Weights of a small GPT-style language model, trained from scratch on English Wikipedia.
Size: 12 layers, width 512, 8 heads of 64, MLP 1344 GeGLU, vocabulary 8192, 41.9M parameters.
Architecture: LayerNorm before each block, tied embeddings.
Training: a variant of Muon for these matrices, 4357 steps.
Each number is 50 + 12 x the weight over its row's rms, rounded and kept within 0 to 99. Layers, rows and columns count from 0. The size before them is the row's rms in percent of the matrix's.

# down: layer 8 MLP down (transposed), 1344x512, rms 0.0232, rows 429-437, columns 256-383
# gate: layer 8 MLP gate, 1344x512, rms 0.0389, rows 430-437, columns 256-383
# up: layer 8 MLP up, 1344x512, rms 0.0408, rows 430-437, columns 256-383
down429 094:63 41 64 25 53 46 55 45 49 38 37 51 54 35 51 57 62 45 71 45 33 50 56 22 54 73 48 61 51 75 67 65 58 75 75 50 25 50 56 38 55 49 59 51 58 58 50 53 49 49 51 41 72 47 45 49 43 58 31 52 53 59 42 59 67 46 32 54 40 44 55 32 52 74 45 21 54 51 49 52 57 44 55 66 51 46 39 48 40 45 47 39 70 53 51 74 31 44 37 45 37 50 32 37 56 44 47 48 52 44 70 52 49 57 35 46 44 39 35 43 14 61 38 50 64 55 61 55
gate430 107:45 56 49 41 77 46 67 50 35 17 40 31 68 41 48 38 32 46 69 63 54 47 54 36 58 64 44 58 56 79 53 53 40 66 67 46 50 48 42 31 50 42 29 44 57 76 39 68 35 41 65 60 47 33 50 56 65 41 67 58 60 49 33 62 25 53 28 35 51 54 49 47 59 62 53 51 29 47 60 43 54 42 52 57 62 37 58 65 61 42 53 39 58 51 52 32 27 40 44 72 63 47 55 50 55 77 51 55 19 50 33 43 32 37 37 48 38 46 43 52 62 50 48 41 49 44 47 47
up430 103:33 49 57 19 68 37 86 36 46 69 40 44 35 47 40 41 32 25 42 51 26 61 60 45 54 63 37 49 57 55 54 51 31 51 72 56 39 38 38 40 64 32 46 53 63 43 50 58 51 47 63 53 46 52 47 31 37 70 56 65 40 54 41 53 74 63 61 50 47 59 47 60 45 57 58 73 37 34 60 59 47 58 68 65 34 41 61 56 64 83 54 52 76 58 64 40 52 40 45 65 26 48 62 66 54 31 43 46 48 46 49 49 55 49 61 47 49 65 43 49 74 40 30 45 24 44 38 30
down430 102:58 54 55 35 53 38 64 49 60 33 52 55 57 45 43 38 43 45 54 68 68 33 37 58 47 61 41 51 53 60 56 27 57 56 39 65 72 42 65 61 36 45 63 56 52 60 51 47 42 50 69 28 49 44 37 51 53 68 30 50 49 57 29 52 38 54 55 44 54 57 28 35 53 56 52 39 46 44 57 50 55 48 28 53 68 32 46 57 34 66 70 53 57 52 44 46 50 44 59 49 60 51 40 48 53 52 60 63 54 45 56 75 42 70 65 66 22 72 50 67 60 36 54 43 40 43 52 51
gate431 094:50 41 72 43 37 69 53 73 45 64 43 77 39 38 58 58 37 16 55 49 79 53 50 47 70 51 30 54 56 31 44 69 45 41 43 37 43 64 58 72 45 59 49 42 66 42 43 43 46 71 47 41 70 79 25 36 53 62 49 41 53 53 61 55 48 57 43 46 47 54 75 61 54 44 53 41 52 55 56 47 32 47 54 65 57 52 43 41 43 51 57 35 46 53 62 46 71 53 25 50 52 46 53 51 38 56 65 51 43 71 59 66 50 55 42 63 50 54 47 40 57 50 50 55 58 60 56 44
up431 093:54 35 47 49 59 32 47 54 75 41 63 39 32 30 51 43 54 47 44 31 51 61 62 58 45 61 58 34 19 56 53 37 43 65 41 56 46 66 51 54 40 52 40 48 59 70 27 54 40 58 70 50 48 40 49 53 56 46 41 51 39 35 32 58 33 37 40 49 51 71 40 57 61 49 40 63 63 42 50 45 43 33 45 27 40 21 54 75 36 64 26 43 52 73 31 83 58 48 60 73 50 43 62 42 46 44 28 54 27 44 65 50 40 46 45 45 52 49 52 81 36 39 41 63 61 39 41 65
down431 096:43 69 53 34 51 22 66 55 20 69 45 40 28 47 49 52 46 26 48 58 82 29 49 57 56 52 52 60 73 59 47 68 46 60 43 27 49 42 73 34 43 60 35 39 57 42 45 57 50 54 41 45 60 52 40 46 39 40 26 67 36 37 71 46 41 65 49 55 53 40 56 49 62 23 47 66 44 46 75 47 51 55 64 44 60 46 46 45 53 48 21 33 41 50 69 39 56 51 42 72 33 45 70 47 42 51 51 88 35 68 60 35 71 71 30 44 52 46 45 58 57 67 50 48 53 49 49 51
gate432 099:40 45 44 31 51 64 50 50 45 39 53 64 51 54 43 66 36 39 47 64 49 40 36 52 44 67 58 63 51 37 54 59 70 36 40 33 42 53 58 48 43 47 47 32 39 49 35 60 39 41 47 50 50 43 35 53 47 47 67 16 63 45 51 59 51 77 67 32 44 28 42 41 35 46 56 18 29 81 61 42 39 67 29 33 55 85 60 50 49 45 35 46 46 64 60 49 39 56 56 57 26 45 30 50 53 56 42 35 41 42 50 53 57 51 40 49 56 64 33 35 37 43 32 43 48 59 65 49
up432 101:44 63 38 51 48 46 58 43 37 49 42 51 42 55 43 58 41 34 51 64 42 45 68 23 46 49 47 58 32 37 51 66 37 58 52 41 31 55 45 46 44 57 53 28 64 67 72 50 47 39 73 69 17 50 39 33 25 46 44 62 60 67 67 42 54 58 40 47 56 41 68 51 49 59 46 53 47 62 34 53 47 50 56 33 52 67 34 54 60 53 70 56 61 50 55 36 54 38 41 35 61 29 52 55 60 63 52 38 67 36 50 46 49 33 39 43 59 35 67 37 28 50 53 62 42 37 47 44
down432 103:83 53 80 46 56 57 63 62 45 18 47 47 46 54 53 50 53 54 51 54 58 37 44 34 35 54 56 41 41 53 49 57 45 42 24 52 57 61 55 38 58 44 57 37 38 52 49 30 51 56 41 43 52 60 73 49 50 59 48 57 56 75 69 47 34 56 61 64 58 52 41 53 42 45 42 64 61 71 71 54 33 60 34 75 36 48 50 58 25 61 57 49 66 74 52 39 52 56 63 43 59 62 35 53 34 48 42 58 40 56 63 51 52 50 40 48 36 42 45 52 55 61 41 43 54 59 48 48
gate433 100:31 44 51 37 37 62 44 40 27 47 39 36 54 58 67 55 65 39 70 43 65 47 37 64 41 51 50 42 56 38 39 56 78 34 37 54 51 44 39 42 25 36 57 30 58 45 51 42 53 62 49 73 54 22 53 58 35 71 52 47 47 66 47 39 44 73 40 64 74 64 45 40 44 48 56 51 69 58 52 39 50 61 60 36 47 46 37 49 57 58 58 31 62 50 55 44 37 74 27 46 37 35 40 34 36 64 49 52 36 51 58 43 58 51 50 31 56 54 34 48 31 58 50 29 51 51 66 49
up433 097:53 48 38 56 44 46 23 47 30 46 62 56 26 65 66 62 50 44 52 48 51 69 55 40 56 35 44 35 47 50 49 48 45 62 33 57 53 45 32 60 45 35 59 59 40 46 30 38 62 45 46 53 37 58 63 59 57 53 28 64 49 31 18 37 56 60 46 37 60 43 57 32 60 45 38 41 48 52 49 30 58 55 46 71 45 58 44 64 49 63 63 60 32 75 46 50 37 59 60 42 43 46 48 38 29 54 31 41 28 60 57 47 52 55 60 57 32 55 39 62 47 65 72 64 59 53 63 58
down433 099:53 46 54 51 46 49 49 46 28 39 38 74 56 50 49 50 53 71 23 27 34 60 48 52 47 60 46 58 29 54 47 37 36 57 70 40 65 30 73 49 75 76 60 43 40 55 62 72 32 48 50 62 27 58 47 47 55 44 62 41 45 45 50 70 61 49 52 29 69 53 41 47 60 53 39 49 58 48 41 65 65 75 61 45 49 50 69 37 59 68 48 52 57 53 37 33 14 68 45 56 47 38 59 59 60 44 56 22 37 59 61 79 37 34 55 64 54 63 38 38 51 54 46 43 26 48 51 65
gate434 106:50 48 45 44 40 56 41 59 51 32 49 48 52 73 41 53 48 33 42 68 58 52 43 48 55 62 58 43 21 65 43 21 59 59 43 51 49 49 43 58 64 53 62 60 47 40 49 54 44 80 55 55 47 62 38 55 40 54 28 55 34 42 31 61 43 49 49 49 53 59 41 46 46 31 65 30 63 57 62 54 45 59 51 50 46 38 35 71 50 58 45 36 39 46 37 62 40 42 57 78 71 45 42 71 34 55 54 45 55 35 24 46 53 38 70 82 48 64 44 35 45 66 58 52 58 29 57 58
up434 106:49 51 37 53 55 50 44 52 55 46 57 51 52 59 40 47 69 64 48 53 74 59 39 50 45 34 58 74 28 35 43 40 68 51 58 40 31 36 60 35 44 66 41 74 61 59 32 65 40 16 69 54 29 36 38 51 66 49 39 47 51 36 26 56 59 57 50 42 40 67 33 37 68 20 43 52 50 47 53 32 35 28 58 46 68 44 10 69 65 68 53 46 18 46 38 39 35 51 49 47 46 45 32 49 51 50 55 47 67 40 25 58 53 49 65 34 58 43 64 24 54 55 45 54 36 24 52 62
down434 104:36 41 36 66 57 46 37 72 64 72 55 62 55 68 44 54 45 60 59 59 67 49 45 17 63 72 44 62 68 21 56 48 42 44 37 43 75 53 55 43 74 43 56 45 33 48 51 36 36 45 50 39 49 41 58 29 59 57 57 46 49 67 28 54 66 61 58 97 48 39 65 43 33 68 57 56 24 53 33 09 62 32 36 67 52 52 40 60 78 56 57 58 35 49 49 65 63 67 57 73 60 34 41 48 39 43 49 49 66 53 72 30 67 60 20 45 66 62 30 48 51 37 59 41 55 47 46 42
gate435 099:37 45 66 32 35 28 44 56 33 55 26 38 48 36 68 53 65 58 52 32 44 44 33 35 60 40 41 40 57 24 81 66 59 61 51 68 47 75 63 58 45 58 30 48 49 56 53 48 69 56 27 61 47 46 42 60 68 60 46 47 41 48 60 67 32 56 71 44 50 48 52 33 52 50 49 46 46 45 61 61 39 60 47 42 57 35 56 71 37 57 41 31 35 68 55 57 49 39 29 61 55 51 60 68 66 42 48 63 67 51 54 47 53 52 50 46 58 36 48 38 50 50 60 58 47 46 55 58
up435 098:45 66 56 49 53 64 31 69 23 55 56 62 31 44 49 48 45 53 58 57 46 56 53 75 77 63 56 49 49 66 44 50 51 44 35 50 42 26 49 54 57 60 49 76 43 47 64 37 26 42 45 26 36 33 66 44 47 49 69 54 66 58 68 64 56 48 42 40 50 38 44 50 53 64 57 68 45 35 34 56 50 46 80 57 65 72 61 36 52 55 52 66 52 40 57 22 73 46 71 59 63 55 65 33 52 56 73 54 56 50 56 44 48 55 49 54 41 64 69 61 54 36 42 57 53 47 44 40
down435 101:49 74 57 56 53 28 56 62 48 52 46 54 44 74 36 58 37 32 21 35 54 51 51 39 30 39 47 67 75 69 64 29 25 39 37 44 51 56 35 50 60 41 36 37 56 35 47 29 36 31 57 22 66 41 65 38 25 46 61 51 51 53 60 51 64 54 48 72 60 41 60 63 71 47 55 34 50 64 52 58 25 40 38 54 57 56 55 52 70 56 54 32 46 38 41 59 36 56 36 34 54 44 56 34 46 68 58 47 51 45 44 67 38 48 25 50 41 48 46 36 52 32 39 57 56 50 63 62
gate436 103:62 62 50 40 48 41 56 48 49 64 48 48 55 54 52 40 47 51 20 59 53 54 47 50 43 46 55 34 38 36 40 46 50 55 57 78 37 45 55 65 36 62 80 72 48 62 46 51 58 27 60 57 36 42 39 35 16 44 56 56 70 38 40 70 32 44 72 58 55 39 51 74 54 60 52 63 64 24 44 40 51 36 60 61 51 30 63 49 56 51 66 64 35 41 52 60 51 54 61 54 62 65 40 42 46 44 45 44 56 61 52 51 39 41 46 59 58 28 58 55 52 32 58 45 42 41 55 64
up436 099:36 37 35 55 44 17 26 44 60 36 62 47 56 51 30 38 73 54 50 44 55 64 48 45 51 51 70 59 67 43 70 62 33 40 66 42 32 48 25 30 31 41 60 38 57 45 45 64 63 57 53 34 43 58 58 43 56 43 43 48 45 39 61 53 38 45 67 19 39 60 46 42 62 52 64 46 69 39 56 43 45 49 63 44 61 65 68 49 30 56 28 60 43 70 45 69 59 46 42 59 66 62 60 65 50 50 48 57 44 45 81 64 53 56 63 56 43 54 37 70 37 65 58 64 44 53 44 64
down436 103:50 58 39 35 69 53 55 71 53 81 51 51 37 30 49 38 31 36 68 42 37 34 42 53 60 64 54 62 49 31 47 31 55 44 38 51 65 53 54 45 26 29 59 49 67 43 64 51 54 47 58 50 41 43 38 45 41 41 55 43 62 58 28 52 61 42 51 67 62 64 48 35 48 51 50 72 58 54 64 60 63 64 56 73 61 56 48 43 54 44 48 48 47 15 57 53 49 39 54 53 70 41 50 44 53 41 41 64 73 35 55 62 64 54 35 51 59 40 43 61 48 38 53 43 38 59 66 75
gate437 095:49 73 46 46 53 84 50 56 87 47 43 77 38 43 45 39 39 50 75 69 32 34 71 48 59 42 46 43 43 33 46 45 40 24 47 37 47 29 50 51 48 56 58 52 39 69 60 49 56 81 57 12 51 34 44 79 60 50 46 68 57 61 68 67 52 38 64 67 35 63 57 61 56 48 47 61 62 47 38 61 60 63 46 41 42 49 47 45 63 60 69 55 38 48 48 43 45 62 51 52 52 41 54 33 52 54 52 41 38 58 46 37 61 54 52 50 61 37 52 44 39 65 53 47 66 35 46 51
up437 090:61 44 41 53 43 43 51 56 55 66 44 73 33 41 54 41 62 53 69 44 51 46 54 55 52 45 83 62 42 64 59 43 45 65 40 81 43 60 77 55 60 46 49 70 35 47 35 41 62 41 55 56 65 45 58 56 51 52 45 40 24 47 47 64 48 51 41 45 52 58 56 62 32 42 43 53 75 50 55 55 55 57 59 67 38 40 53 29 50 26 47 65 56 38 43 61 51 58 37 46 57 31 41 75 31 58 57 62 40 72 44 54 53 57 30 40 70 53 50 51 27 53 55 38 55 41 43 36
down437 097:58 61 41 48 47 52 41 68 57 54 38 41 56 59 33 47 55 21 55 50 58 63 46 51 40 45 28 21 70 39 55 67 41 40 74 49 50 36 40 55 62 46 68 50 70 52 63 40 32 42 69 52 47 56 50 57 36 42 46 42 48 45 44 53 41 42 61 41 55 38 40 60 39 39 49 30 46 63 38 56 34 47 54 49 52 59 67 56 39 49 41 70 56 45 49 38 32 59 42 61 72 69 55 37 65 53 39 29 38 72 58 50 60 55 34 43 54 44 70 42 44 52 63 51 65 49 41 49